From a checkpoint of a small transformer trained on Wikipedia: untied embeddings, 5216 steps.
Each number is 500 + 50 x the weight over its row's rms, rounded and kept within 0 to 999. Layers, rows and columns count from 0. Numbers have three digits each. The size before them is the row's rms in percent of the matrix's.

# layer 3 MLP up, 704x512, rms 0.0309, rows 636-703, columns 0-63
098:478479520486507478482469430426479422507460522438431447381534503553524597544556407529489510444471534467612477495487466481488466544315483529416481503475404437543515512542476496473593532494564559
095:527525559507496453500479436554529559532481452599475429527512527563474432521467568495468495504448480526433625438431525492333585500465570564551521582495455543572477549461559480466508554546513562
103:493405625503599494479510504362453593454544547485508518526511456464506529472483585465507540406609464648449521480461395511490513603516523506504473525483539574525490570583534447559475543555547560
109:543469469507491486555477582459502462398495522586496535433519545534535486449499535388564449442588461543507462556513443499460532485508551527546546576585524475428477540586408505579502526444494463
104:508513547549454483441433480487563503431459476509506522416491476561403490540435384507478507443558521531442570491523456510604537471451406387566455451495511501421521496487523569631396485460454473
103:445535443482497572608569557423494500470615509454511480403435499454561468499538559588490410465598493541498462492543459572394547455541597517474424500474565494456486516534612497528479472461564474
094:516475496505449498543452490526454525523503580465528553490374426362516533546500565474458489504517551508498506557514465455546551541517506503496463494514564544497408473438520486441469471536422455
102:505464530483542519549559441485457457458594548488586479582487491497421556539558437532506559501480523546460442468460518533456526490462604506403493478585556534477451478557427479612484515546453525
103:418506572431469471448502495529626477463314480602496440498458451399497558490347545495468509495452506452510514477473504408535528524402501455473541553487482505572502498559459431573359472472474570
095:493563460533569479587498465410473461476545560517467592471534456478499558565645465433519511459563478503558473415492508581529470461504504570534504520494504543457579536504512507404479593463533515
101:518539551461529528473494506459540468469393545491503426480506570439493560459471484488418525476509540515429527522449607496531432533495511545539511501515534451495421451523449396499518529497457504
093:427525539573520377520586437470505502489521519532472576512572484452496556441567589449493544486564525513516471467526564542434512498535586456537482397551483485571486484458456486591475510475448436
092:537576516553481506418526433433469554430501481575510517431392411390462515565456498525523425381576429454475492576570473528537523476491481503574434453483572472589539553489602442493516534486491591
100:448504456482550525484480486520510404441522548487584540468495519466411545554449426485546452517404480462485532511616455501459423382495441554533524463508510609473480527536530568461441416522454489
104:571515500524476536504499520546508544455539479503426515420556429466527565520469492536472526373461530431499566576442492396535427504492581565454443482489551458570505452595470465485439446553415460
103:462441493478554503432458540492469485552527500489547561529419506536523567445496516532436548581480502472491464457402603490486479568504537580442545500534564419563585551571580566519543493556529537
093:532507546569413477505398505568419454521463487502473516554532514577557498499546459481434500495460491485436548572484465552540519482585549468459480602479470568531505469519517473472567485499517494
096:519468495445535535493508468477503497515521514486508392595578481485420658540540570570535485511490502550558495462441462459493408465508572529519542504518455505542581457450442547527462517513496407
107:578545516482533518519417552475466462466446574535450511401506541564457413494489538553523499520531495458438464451491557453496511507538547499502536500506540514482471598483455448582547544351510534
095:533459542465496499504496448566458540435422505584413497584543532477472447457538533368469532416433449454587547536445608451515548570469526511562521544444484384464507445563500475532549557426526407
110:507565489434521583488545596371570514526552413490520609459535425572582483545545397467570509596475449452517500555469521494535489494459491525542508495542483494535444507455580471519401432507526565
101:557513403575479429576509604445526533503477507485578484463537515512514555457537503399591606547505567459538486480408431435488464491561465545502566536541491498478473491501512541448542562482453481
103:542554437502579384519478498518539437460531529587528484456559367446566476488503520577433494503599540473472505456562392524424501422532515461555502513534587572489530551431640484479487504578416532
099:492463523434521452447444563563508482497508505512474557587509493517539484538599545501422497442588488416565484479583508506500490592502539467510419549430478440561544498512542547563445545419484516
101:483453424507641533635467561460573501473491406491418516471522527517553437453536469431515436621454430537451496492492531528462468499500539546506537551501577477487520496405534563500534426647510501
092:447392575561476517570460510547473553511462440622435424564510498555429562521453374501470484602426466508565409478514411576459494441482461530500541541554607576449548433526419458534505428488524519
102:622487505405459511507542597521501542529463432463466513543516444543386445516432544570546455549529474514536524534443531535504483451497474391427532497496408470504525459458498531581544498432628543
095:427436585538549512544488409517494582516454492582493498572562481488535538494513448484438451389510580602443476511497479559567489457484566445458453492387521497434485472475448527380558525527541441
107:505508464494490516450567524484488418497389529518564620474475517502502557547446501479549484482520567456565451384548549447564559560514500533615499471445453499398494490511494505554403560572536510
101:507532447537522513513515467446472434448480494452550469554552449498559530508568586404481519446555560616483466527444467556479455491474485570494489533540590466471508518487415501449423551519538537
105:505412578440525533516475497616508530452438615533490541424430539404418437461503598512473547521500549400511510567521513496505448579443475568514536458512501568403465474484475548503464449510534537
105:562507532536404440492438481484487492560535402471607577475535386433526516396498497483516590469484530477553509466520553519521482501505429510431585456454571412479550495558518481537546538426539479
099:509518497500423490470466432470531565539531530535516495498504557492542560460503543487381406469425548547553470446521452591451466537537429463475585526426615482490509546498423481442485454526501486
099:439545577512479443541498452455511543430547389543535480518426481416520527503423553578435467444496519552415452557425612542424599540430469519495503552505501521567480622508512507491453578471516469
100:546414563547419545551448501431583434473512542509463498457525588472488509475536524480540438591553472520442495526546558478502540629455512472504429561516463540467538490434512534588454386577544462
094:500422444508465432458478476461583594484452505463511527508454539543464459459476530548495549547482524472463550441473476591505508518483470490597517419505527500477416501527506509499513536401455393
107:440483546549474520534451516420497557515550555518474481577512500439551472449465512542535509587545455427492463537468578493530412472372579536507509492486541562507579445515464611480460508483605524
099:468446531497492547495531515519501418536551431402416504546496485521536549512605533489476502479573468531441482435464530563436549452450539506517566546567542488592546467571577552446516499568436553
114:515585504536479516465529512547590471463507475538418446429505577549502457509531521503553487577506486444489521522463490478521445475553557552529475518519597485397375473443553533463419455602475543
101:474500495491528478419544486547445517470512449466560486512450367508499534534481446493495529482480471464504583578429508470411578448433504508527513556512498518455451449527567491507547478464433570
104:518455673417519500504435551559511461567415537504403509470517448451517458574489476525485462589547491519507584527569487496530617482499571532497535457435512503460484541567499479396558554546563604
097:407520515475455508505491488504439475513488513517465581587540529456346468460515490460522516528431526524490583439452481398537473464484533483464449507460467455617566563522527481542534582551513538
108:549555531522386451508513501452473552522578474456510523543572543455507524508563567468506467534496468527389572511448454502535520540577477396437497528483489568526541417441423474610443556470483489
091:493484475471553454484468484478463408438480444518469427461508456434559469510534461477463507504455464435506491496505489513452470457446454527568534523508515424353579520491539583457524444414428443
106:527532640411402564493532539597498376508575506421492576547486439517491602533418515506521542570455475572466581490503501490454567524577538456483548491506501480488490418508465464496531530505566557
096:567472577536527541516517478598500413538480481404559425444441503423550488454584536462480570495503479483505514512465572602433531595534573466539509600598407465474480556471549553599459480469423502
096:452533408487429450456478555528527587572445499500497467448533386423486525527563502453413603492496450490540614521489521587450435427471497548418512467458517510562516611577564407447521525504442489
093:527398472468460475506427482483553491442504496502423553449432463392569455480478478552442549420496513465567449456499461520543474504497561459563459434502427480589484537508495526465538545433494490
104:487483433415510572503429504547419516577558571485559559485480515510466556501504432529342467518524496498497596403485577427573549585527526444411465518518528441506542503498473446556512458518431496
108:512579527584501407427520512532444514405523485471493502548550560469529446501489535545490432560520533455420381526554537643523534614553504421513431456510495421578511505445555531512454440391456482
108:474369468447528472517509554545504511498463490478444521511489532512474500506463513563448516512485478531441453484399490442525497454476414609495545560458515534491551492444425485504450438488551503
103:439481402536398515450471464473438499423479517532583456588485543530458533511560545470598503437492541596582436518489470443503507571471469485547468435497518493560547514529547542463472557490495552
099:542565542517497474454463493460584498501507574511498532497424513545590402513547468456500470508524556510504493502444522560540426404512571458548467598548574510564567532446523562477453522465443551
098:516510502487436410462488491480467576423491485495495432519472475500538540617553426529597518546488490433584540400461537506505405500510535481553539550419522553423482501482501535431576515514452493
103:506658528550479462406551439556479571487558552363433454544437446512554593459434553515578392516494466506554516470586447476565455469481518406514434542528487534477551513488485436488536484545478504
102:486488495448481503503437484438461421581555529461507541509489530502482431497379462457527619520531522496563492435398520604440635588527578521451390350500503495466465496503592605583455507487511490
097:546504487468419498566490467547542448462490560409479451523513479573424478605496485490528538468507427477514515463424526524546487535507431518515541573517510523472533543543505418480519616492480446
104:503659606560483572553540518572481573445563451409554473562521526565508521506491545552502520556545566472491558480538555476488429550516435462418386461453559599478369480513477539457650488572444502
099:462478495505584511483529388476537642585520421530490495457496500520542484456495541454449488459542504562485546521509540478552562574517599527502557462448498442539606553542500494371550426581537385
096:534573498481452467527496461525479455417526537472489492554526516564654549583527475506509497477526412523495426484488465489526520517516535532531522442562513513514493449513481638436465489545462497
097:520502430525473509495564500484517489503456550559526548548491505519497475556488529453490516455474418460509537508507503529534563609473505508492508560453513417466526450583518527532502576458519475
096:550557501505486459397569435513550610572510439529460425490485592475553492484547490500447495456557462533439468503441435536485517573537440453519505462502531484511485468431587447414509477514497450
101:520463546572513586529567458497419546463466517605541531521456522479516484612624511546484461487503494492405552471480551592516564497530504545414477505548480378508424547637487506482418569521440486
103:396414538494478541487482518543554431549558482487468433497524494533453503410525508486538512519474640501490543426483546551560475574582429519592526570560541386525468404532448513413515500480502508
099:500422387412551458508440445506555462528495535430524508490499539571545462554564419543561511432462545490463468519608445540476438475471479506463523521486513447551523509562526472425510555540449493
103:494518551510483466622595510432459521455536549453524487564553394547487512475551449459538536514505541416458586473505468575522477554545524435556474499497470513598493458563452498477468500517480546
100:530555547548457471489472516460536486423503529516446477550513481552486521576488449528602538372397419495581511499442527426499500507509488444504473386564406498376499508521555449550452559444529501
100:485481498454518525477496558403511412468509475578570483564439610561575531566521460604475585448530470573485464521543446454484429366472544488517612552578518467499475473561369511493468504574495456
# layer 3 MLP down (transposed), 704x512, rms 0.0291, rows 636-703, columns 0-63
099:541547495495501463548529451552449442496524609548464461466530452383528449547457524540553492467461536497563449513522456479375500498527508577527393517577452530556615534487410513534489415463511467
096:530484567540488504505455442577540473540531496561463487486427492558385440486418496495478546534476504460566502519475593598543482587490514483616449427617570505513476511578545438495506463533549540
092:498508472505495530463477472364390544476492490607491465453436538511539515494538518470435537530600435640543427563461529465495482506488495473440549438485509557518549531498463530498585505621539492
114:438453521522509475486427523452461380495508569483526480469469513496488611581557492375520476529492553483530475512481456521581487435499513481584488523519427445495466530511538511580495457524497514
107:537550518401462414573566407485484527512413508488421488510558391395552502470483496539466497540467532540474467516486543524513481449516496368512542514490524501566509381446457500520553494494415498
098:398484553518499515474559533480560519461417524477550499520505474552466550439471468473455561540500480506500536552541605522596394475466522513543537548504543554427506485594483596521502477459571520
093:494464427518491570535499599487376511486478523519551536436521438545494487555403505517521415526426522512683470561559388431536496485501455493449461436469506546564438504504516419586456448520475516
097:446552501463564581540484507437418597454523486497578359476632521481458488513598675407566479482457497501481550444552490515531378440400564467553469487475388571376479521531580491541450472514547481
100:521509503484386460511464566541547409491422436487370484541559494454473603496513489461499519530438512424408500471449547467430484530486553486422575549426456499544553449537424540607415462462433531
104:461380448535429557523536458472477452483514539477575550531530497552479410530376401411551543393498498490470568531440528499481470567440412530492512492507470477591461478530470587534511473445544534
106:537507471435551522489445526466479448459533532449425496533523522436505524568532541509523534530533598493446496526486489605547536569572511543524512491496449386435477540443438515553510503472550508
089:512439490528555478466549451511556565580491487477475531516540532471514577421610525503419479613580498494614384478485510488518495512479431479455464490501465412507471499537497543467484541520423470
091:435421510464499504526516560508497535427512508587523459520408564486462452460484492527483509393520459515459469518492568558530575432520491565549501575450577444514549525516511481505483494541466498
099:577423535560466528412549479496515480504396537458489451567553447524608490555585428468583461456464457557526498542469458467456404457482420423468408534421428563507496456528490481453505512555497531
107:453425493554530468531567361515535503491522481577436418489470508454500504486497557415496484402551580514563412550445495498488507504433518498494465481506494488502556489456458597449475426468511418
106:541531433504404456492479556510554551371496467413616629523472487466519557512495506526459483648534533499509466539569559509548501577481539500608500504520546526579484520450575498404498561476549388
094:516439514469524566554542489505462523585465521446472536433555487536447456527531505464487509561554528464514527468394588577526508508515368498537522408502496480493462516483524564497463520525507477
096:446502494559463487427514481409470515498522483555474347514472467500460503483493513564546485461442545501441475558585479494467572453447442503506478544486501469439508536535488475480482500522470528
121:441532507501550515546441531519546462524558522506436488438561437436577455436478575462501443480489532374506545529496530466547485566520426546502522512482460497519424487499577426544435556543495449
100:514534529511432467524594462486518507442571443511382411570540567497482512533509466565489492492545492573467520505481475497522557481523475477507607518514480520486553521552523596628487422428514468
107:458490506520518526528517441431507527557548511537493510457431460609465483471475469398487392508528523470480476511489543590579592546456522541472513497504422545524425521416446435530478511480483507
107:479593461547453498442468587501501537477554537456505457472572458438583528513388536413550453572464478408596445439515533482463445553529408441468526495541587538487539533485541505433497541438475461
102:452431537536512465531444518505455568504582408538511487526565425555433438462558534615498542531542542454558500525523416497432513491487558482505468479556512470503506429520536539472504574563480487
106:467456504512442452431456553459497548529442469498513385495589532520486516511517541499471458562486510377508562557481455580491491557566456431520436669488396430561429503560607425506444491501424574
106:523437558525483476530498534467479464501490484487429510597399482470534437478739465422526546535610541476566551588572468529512441457470476629542513405575471498558496552526521541498483481493516418
101:440416453454493417488533543462503538514485386486452375522494490532421532469455461499451493552456455489540451524470481452578571512504460521476524544495459542608582422530454527551504455556439484
100:461516466474529449519467538457510498543402363468454387520540504568530551582460539495414524438397480443454522439565499450532527539483524421453419492469496585480483522521465462531551443469560536
089:508536575397520535520573459542526406553507566490404506488446576535529472554432420467399476422411395512556506490556558495502404511435477508565514553424508484472533390437487503422503564536562479
111:493411538477440582482489387440527525452563461597511527539473483459523536666575540561490513531480517527407533550480490547551419478430555473449528484463546477493525563461534588464421428461438555
101:452419520522472503551505518586519457504409538483534627498519504514501467566587460506545493485552564471363495442428455539438539456487491600492507539476453556518530429509499501487467519502614517
091:485474414511449478506551623475400605491437459498502422477521436471460543477534483423499507529377544482311574564485491505624515563411447491657459492444505542482390463559446465494478486516488495
104:521542448485519505499565460512424494459589522526471445568475481466473447537506483505528585490517397530584481494518495583525473470507454457503487529483566378384556473535408447491641413506446505
099:476496484498520522515475460470501535508550545474468572531491460457523538484463423439527524501583527495524427559599494555466530451542490545493479495468493462419499508414447463491561539491485486
097:450452595512491468513450481440514348468527476468582436574522493441517500522494474482434534543537434582412551523590553513486542519526383490547540522532518511474357597561532444505554497476495615
101:481514480493590443412478577459492539642491482524535591457560507460504504579498570525533459497477405538607439480484459469596518547574473473424498507471571453573460581404485479423508552571554448
095:428442528438411465570517504535394463513499486499609513545424487467488538504540433484423417505488463363457505487529441511497581511426525482517488438440455590485514555520482484564536402570563397
113:469468492436420474548449542469470458538464522482499462506501519516522466469534505495484496529485504470525546536609488504541438532431547481627369568409536416447556408455554478478525581539553477
094:450393490474494460501533457422525465503566529477437418498415469563475572478582491457526566497525472553455457514512542481492430475436575507394537490537480562456557558514530478490585477555467504
122:485492507578441487524480508527497565517380411518425257499517569554533560522518538541496460478457502491486574521514543452564486435478568506409548555524529408535576483478554497600478458522437533
104:503451522500447492480533541432436497523553426495497501500445487478433556397531537537433523472485532441449430495444454549507484545488512517500476515577458536501536548327348501511520492514571488
102:460427515491501558475444514587444488535393495545503527473495562422440466512454625468509445477543484486522537481570458499585533526496479414534461430449505559526494504447568521505525432520505626
105:511502476467475481494559487524551542448436562589599473504558447470501417583557514559457460488511457475526484487448422536450485444481415500523548456494544554505443453563513445424474407479513520
103:563431616514623505529472510467470601477463460447475561468544448463503547492414461504539574600530552447490433530558405608564534529417517506522477544440470535506508449493454445520519579429523472
098:432532439465474483571478380439446423401572373491513497461513444437575463530482480500502518496494545560463459428497447448503575444497514475523519445473477502466606556564453563515485574562561526
110:502577547456490532485487511537558503443502479562449548384466526459542510456434458505473540426546521576491474480441449576470502556570518540563541567528427583492429494527479551514516575556471535
097:546479604476490438554586518521507463515490434451578476499538420462486552466553549452527546432449579458508673472448516547446566489441530511520551557466466499477589469517448480468496646484505469
095:439517566462465472539520523468485663533549361469502480470586470460582546536585445492565516551568588492470472466528506411495543416439550494540404499524509474510504462497524556540416434480418573
100:434544527581547520521584464495499573548481561543529505635675439516545496458499479482512492542460499487579529554516501551552453548467451570469424464497527573402466550557485512497487493534590536
106:518433489459447497493430557515512532581464543620525672487537451575365487475441523502485439490517517496533488483443480559519484526545519478530464473484570354521515492550518492500553524413498466
109:466551479431458506426537571516523468474538479447523550521483455450564432557560573445446516474530520447429445534489568488546477498556497539531454437536532488565448452499497462513492510395447520
097:477484487480466425474449541515496616423459438497442513520595553487473513508494459516468457639495495520464514544541516496575488526544492491461529484479505423508462553595441518508533457471545491
106:518514448510483486456531556516488488501485531436541558521391444586426512564487539588471527548499528577522511474458366427533456483527563443446555433510516605553444577520492433433489422446434554
101:464461534530484547510469518428449560446449506506529504437529521455510550513542463491439449496416479505519566601555431471482495533495534526522551548546478476417379532443575491566484446463646523
103:487514432522516535468524447507492508477400500598522455515610571446573522605539476469499519463497462569458530404482523502513531430532534530509444490392473445404485436555472547457492521421564465
098:543524501514519473473499500548540523512545563530429502583494502499519505531531407581422526410496502543446413547462442477494487454523500437550492434614440572522590559505387478502393474475563473
100:542549550527563495544420496573503470529494509593498612529559453530638543588550433550528522438548461499580515534506497477483496489534480512484458547522523520515479487525502550467529442469552498
091:517467529426404482489489460523545526451520543460468527518427542394478524513567451427594435552468520463478422368537562497553412561492530557505574532587437425549468525539513496498474486462486407
098:563511520545522566511521475462508679522593520461539495440508434581548443522434593511491505510542479524427543476520536479463485543474480511525546590484543522468505528518501492414523487598487588
101:505593492499536454450529617496433476433442647495542544471429517391463444561406487531521438557518514422504504586447516487609544542434424486470587503421426602478555555587600554577540522459527607
096:462485436380508442464538498450517462582538534452529408481515628524421474423559465499527413445583335516482522470486495463471415500472502481491583484534549415509493446551492567535518476523505356
093:506470510561493460485466506529464485516534585561434610580606478456469493533456513473503526398339485402538486567490542408500497534538443470458535526530524468450532520484469492415494599411542550
096:417474599543510451460414541518457471501508486410566509514544517503416575537495452466546603466496498506524436504507466482528501483486566475509422504481543658549475434491492521491491491617477492
096:553499461498567397496548430539397499475524519581557512398477596499512465490441501450500484538511492596596590414440487479471536496470601494453547432496445496598434465558573503533514596574562417
096:551597519506509496512431558447508538515567501484555555487468479531510515482479451477472479516478531452484412502521534530446482524457524451416425488536527477481472540491524500491555498501435440
094:427470478566580537510392509417534437561535483515458525468478466480533523446488544489498390429535580525464499512462471517395534427497502453506432491506386572518407575472516484379481566404553566
103:540482481453566512512507595533481461459513568438492596521490500598490501435574428486486458501480519493430593524458394536455571505520527528452498449440521466452508584475566482500529475533539555
099:438553503470592539530521535501479484531516554483459470442485554503480517486432373329541494468511499464503557507506437455530528527584550506480456488480574428418526566587480472572466468518459450
110:512499483484496466527516493514464408536553467505622509511588435556567451550457573491505466429556496500495551503468576553395513550561537572535443535534497541462343499490515523427465427524469532
# layer 3 MLP gate, 704x512, rms 0.0306, rows 637-703, columns 0-63
098:498512450475476523559479557406546485482479467477480422446568492391486537529571401356529495520564561459560390574510452517568422427599539581547525437548462525494517457518431563398512461521638511
099:570545629526532477477499413533526563491472433546511373475541585528438464586538526514437540479466510623480563501423385581531561481479515574530501519455535514542422566489367428609473565467528458
109:482513445430441516509523527578578502431485434511559563461523466526508414505470516476521473448582489426522458501483526510482538513449548534513536513533544534400467559516333474536458514475565442
106:505503493513470538372611547548414487484467465492537483523555469557540480539462620401536506439553550550546601441538434484443596579444464496506485543473524463432545573476483592478428515463467533
103:510498471482505464500355534528601487542454516529592481522561514526455594461481529452379454396490464484576492484450479487481509544533487443521445510629518499373452443562483458503547457469542504
096:496505392516501562440536476394515446473517450442435445511552529495529428453521496495450469398545493516506491497434543449458409513483486451534436441461516443490523456553415562521506510497600530
101:497482400489446486574402455485474529474415509574462473522490430496500386413530580516495470533545559512441519529564528501519488406534429540526397426517596584613538487527524469469520488473473449
102:547535464506457546452562362558478546480502543484481549576539511436377496497375447490493459477515428469477500522450486527488558446499539495418500430542520615437541517486511482485468545461454547
095:446430536400549572537566472544501414590447522514501463531568528466499491543528528494464479504498492490590649406504522557463427493580323533466437427481456536559420485523602578477564558544578462
103:494520542542463541458489516451570438505507559458512384465463558516528467533441472568450491589519542513427567505494571620453469590547546495527493540509497405502446385561470534437425429491496416
099:464468531531461464508508424531514510415507558541529503517568476483584509464588545558526556496540481476521539432564575554439507395458452463585527369554509541599499473546470456587503518454435464
089:582447437460528532510453501511553463451482534489478433468539547468501583499449443491519509488558539519472478528496506494499494488415538524489432534433472459625543328476351566468524555529535490
100:512464504448523581553495521493443533512503489553469515508451595476498571558458505548549422602503482449595453490495521531560553463546535430514535538517403539481489478464495574500469440427466490
104:465493513508540405499506527466533538559535512486538423467476558497491465553490480499508504578490503539492549474503604562542537493521421469523521473529479503535488487458597501473540605514569546
103:501390452611462476415506534528538474530591477493561448504482529497554537489508540625442549588477489428557488545339552501530458534461512594480549442481479407469543522450570553482480571512498469
093:478430442537624497480493463588519446574521582501523460417550431531612524456597483559419439535494472558511526510537486490517570501540447549423552435424534488401551443474500527469468521458412532
098:422523491495556488492446511420547531449491552519416540496444415482597500470521521455543427417513552628479500442487552443514415474497566513466433500519512611489492425507550526582516457508505523
108:497458507566549618533448581439453470403488530522548462403540501548496486489524524520457504486501553415455520454469503423486461478520451489502423481476465500533521508489492474505527473442508537
097:553467543469569538512439513503474459598521510479533530503443540489553634536492560589500453500443548477442500439539459560483447481442468472519463415456484458554455598537508458463503429577501484
107:524547455488496459556399435573516508446468512523502450483519476452525508427525488572473534395502536585495456456437462509478488517513451441479511477470555472402489481540443507447499515550495459
102:562419579428592542475419447509468519483504517536560621456540533493486455541547463519434472408441533585466565516545582494492548452480478482577488458427489521521498494544478459579491487474506488
100:481595492543513500440590504471519475545500550461417482552505567587529550601505439427499504415551404495522516493430490501556541537529449469493509494447544569545472451553520537556553534518581530
099:451513605530448467493417479481484510455471461444566429546476462475404506585550533622564617606558480471503553509473485480475540546501465543515478528483467473497412455540650482485540524493574584
102:547546494609459498493602427583460469485483538490536482494512484485461535497519500509446469382520487529469474478425530452490514512545489544534471475459458533610571523471569403510517540465490479
097:475532532456509547429541465524491518562608595441495448512505470474516498623575581507614524540561487496485571426585482424494499522457477575478515500435467540473472556378589490525448514523473519
099:498396468456500539546389611497518458463598554517579592529499579508623418448453451535499558487462434516471506554551526432524557488441495483581545481479585573473455569570463555535596460484478526
093:474417464480498520452547501445518473583484408543499533527428565461389538500482500408577541571558484479501530429520490448450475467471591415475531451534525556549485584536520525548442505475461444
115:451463453470522530545541552554496522567459543620429447459557533513553530477612363518513413534473488593577589566561488403497514465587454548503503619496522400381570515504559523414574486519535499
101:548527542515480584526504524426560547394524468522502422494548568499380497618478519441488549454562529571366464471516538506548572546433531533500504502565514524515443519428563518585407611518599538
103:404524536419447567539545479478456529435407545500485535418474585520423476442476559483485558539509473507574560559518529520572420506534450554522548576492489509406383530408495487436497448498507467
104:474545459583496473456580525509377556549435537568482396571559501474469444502462489467483585558540504511513425506501457446447413455576534463512473458520600583494511543521552523497495464490457492
093:522514552531511580470559532454550527523413510596454475467533499545385503532532470551457614482548488523465561474535547549514490475581616550414554536520514440525536529565577552562521453489471512
097:474437534562551501545511527527526425399549583558533519478566509451588474509451479446431526578502462528494597570443455563413499528505480513608498525473443522523504489443474511500401505508442560
099:568429568557464531472513428435497494476584532557475414437545551413456492531487604523477443529456485571472405491534580516610552533382578498557531563415390525523471421513520511618534379490556496
096:512449532476488421454515435530496558462437517524519506526515552449560520491466473511468488538439514517427470463489551490462469487455420565533552479544464463492562577504499532514416602468525516
103:424501522578515490560504509408428533499518524490501489563498488510525473443408486477512500499515460426528518496487539474571437453445486532533485527451536468454511482424590554424492424493508580
097:578416525449526500417551562448477520495579485463575481566496530499533565550584548519555513495439474497560560438484522493573474592528496530495481557562562600486480533517469449528439505542486558
106:508404450488495514571493513461497528458511452560491406503491568565506422468585588480593493568566485424552597555472540519416440482447526562502453575470521478511433542545506479520453488521520437
100:440568523459494536497493519509449502487411524480565499562493553563444499541390417468587498483560539563600478546473536431582464430400454562537463581479460482451416428548382463470501493571496610
102:549536487525473469523556461528487452532512581509498489460482542534407555518575442454552543438574393459492540414373469553457560426522519554461485461485469546474516497536425477475507544446404541
100:455581490485496571595509553499483508566494473539549446480600452453548448549510453580417596461496547454457548535522488535441469435413484569501407354534494542533584512545517468540497469482484577
106:495466543513586479478502505488543450533449489505449555467559546485451591538600438520425480626475471462518468464554580515551529471573524442418466545503471513499500407444439520497391528536531461
093:602482443464531415486439558482449517415471410573522464449579466505478480448519451515408491557479470491502499451433528478580519392503417490495565548486540455409587448521521577621507473446452469
112:485556482524523437595484544402550544474517462490578452471513612490562462531542526516520439472543563506531493501503496544477370410496555556479522523568510501523404529554513535438509403489511467
096:444546502439528483486456557472401460523500524516510534526501477442535485509495346529545498467524424484415465475600600500506461421519478567495489498469555466552536502519477476433538402482573580
096:598466507565504533478487499437572454463524556485476509525394454575489479503398534506472421508435425553496508524484437436534472591494491464542518430458476450503507498449370556510425508523438500
094:512447533459526541548476503529453539540444514587525412519405510549530530548494578532471538519545423442476463517538450465477457556489408482538531545493497391567502531489555479448512474508485588
108:450504490547499505492504492473496536496508510533549643553573505499406548527572471511435442543571565483498475444506419573451517484454513507585659381525526429498479495483560528494456419490471446
107:488368408591418432513523563452590552474503504490597461526549479491448459499577460532499567539609429539577433568541353489545429473516514583517505470487538559469447508534496579493454587511463564
098:454472512514470500514510503352590462545505493461601598537496441503439468451420494554460467547578575485507375499507518482482499522481543411523462473545437471533479519506544545475510450494558437
101:515484500526598544575479527435630550527526499412474490459516463523557538408419540397445598528555434396421544482560509540485418432560542465499479525547500557500448415495490472564504471473511422
098:509430537523506513531493473427392563522499509528541497473474547488539481516436555612463468539521488518544444546542459439480500515545471546576569559545521537564445542514477492506512549529522525
097:459423476434467454508561525419501550490491557569507498540509502536480567556520427461581591456554461471546539392459506460389374495510484494553438513419484544429532570514501455373525515539531519
103:472480516471498430562492529461454514388552519436623502461461531498506480451552437510487489526447513435504528489501481464521536540400515505596465511471539554408428496522441558512487496399535497
104:539458520468514462421440557511518344446418595498473496478478498485506439540491563561455572539564592483457525489644450429474433423466487458538508502474504543515553574464469531535474507393470461
098:576547480482493553528439505489477556482505476447540515574538484478489503576505504524455574413511507495515510535530513512411580474448437434627514528399483475495480482513414532498538529482588571
096:599459551515392532539500557485500432423563464501532558467521511468489483468483510450494580450502530589554549517527493504531493434404543501504524524516479521497436488446538475527521501427522404
104:502559481525528495501486520522499375510407537528524498399610524607483433527552434503421549437443527470404506467524552487524503535503503539442586463468504484520559582516493467355486526522480580
093:572514519461509468525490401399526509478432507450585506435449533541475454429554514486521489505550417461474410616552555499431558514585481494495521464486515550575532479435475513395533428480474414
098:438448451546501490433480592512489412558493457558527519596631461483528457614491500427530486488533551515511490561516600467488445449507461422532425445489522396493484541457530461568503607534498494
099:516494463483597467592474524469414443505484465458501519515507437427511547557596537494598482524519571438542493411502500472523545531465466602555471501446452552492488514476563464568571481493482536
101:489546620516436514566511511554515525547433534601495547507457502424483490537528517558438428453545517493354461415428516553451552498527496535414468595550480444464588600477449443535449442423460459
104:453532495479552441457414489403439443469455550491550429565480542416537494462482453611551480546509507493485442564464549477506535534529557483478502528516398595398508552538532496461583426483481457
103:500492410467541469475508485526538465531473563423488482526522435566478567486555481567480578559480510608507505480461510512464528510587499532467513566495578502601431518504556518565497495523550493
104:498538432466532467467582529511529490580455532463567485503560578515518530568536439488469556559512532452561520513529461425508582550534466585499548463592545560575450509498504585429457456469521546
095:581525475454484542554569512472506517533510530585472385465420470553508477518526441471404514429464590508552517557343517482538542564520475479465474427506527522530508432499572557433455473452461512
104:470504535515499468481494455601467584514558432440467527529552525489540436409506460475481403556484447447551539466420495556465495437418515553548532550469526502426561484496569440410402511535477568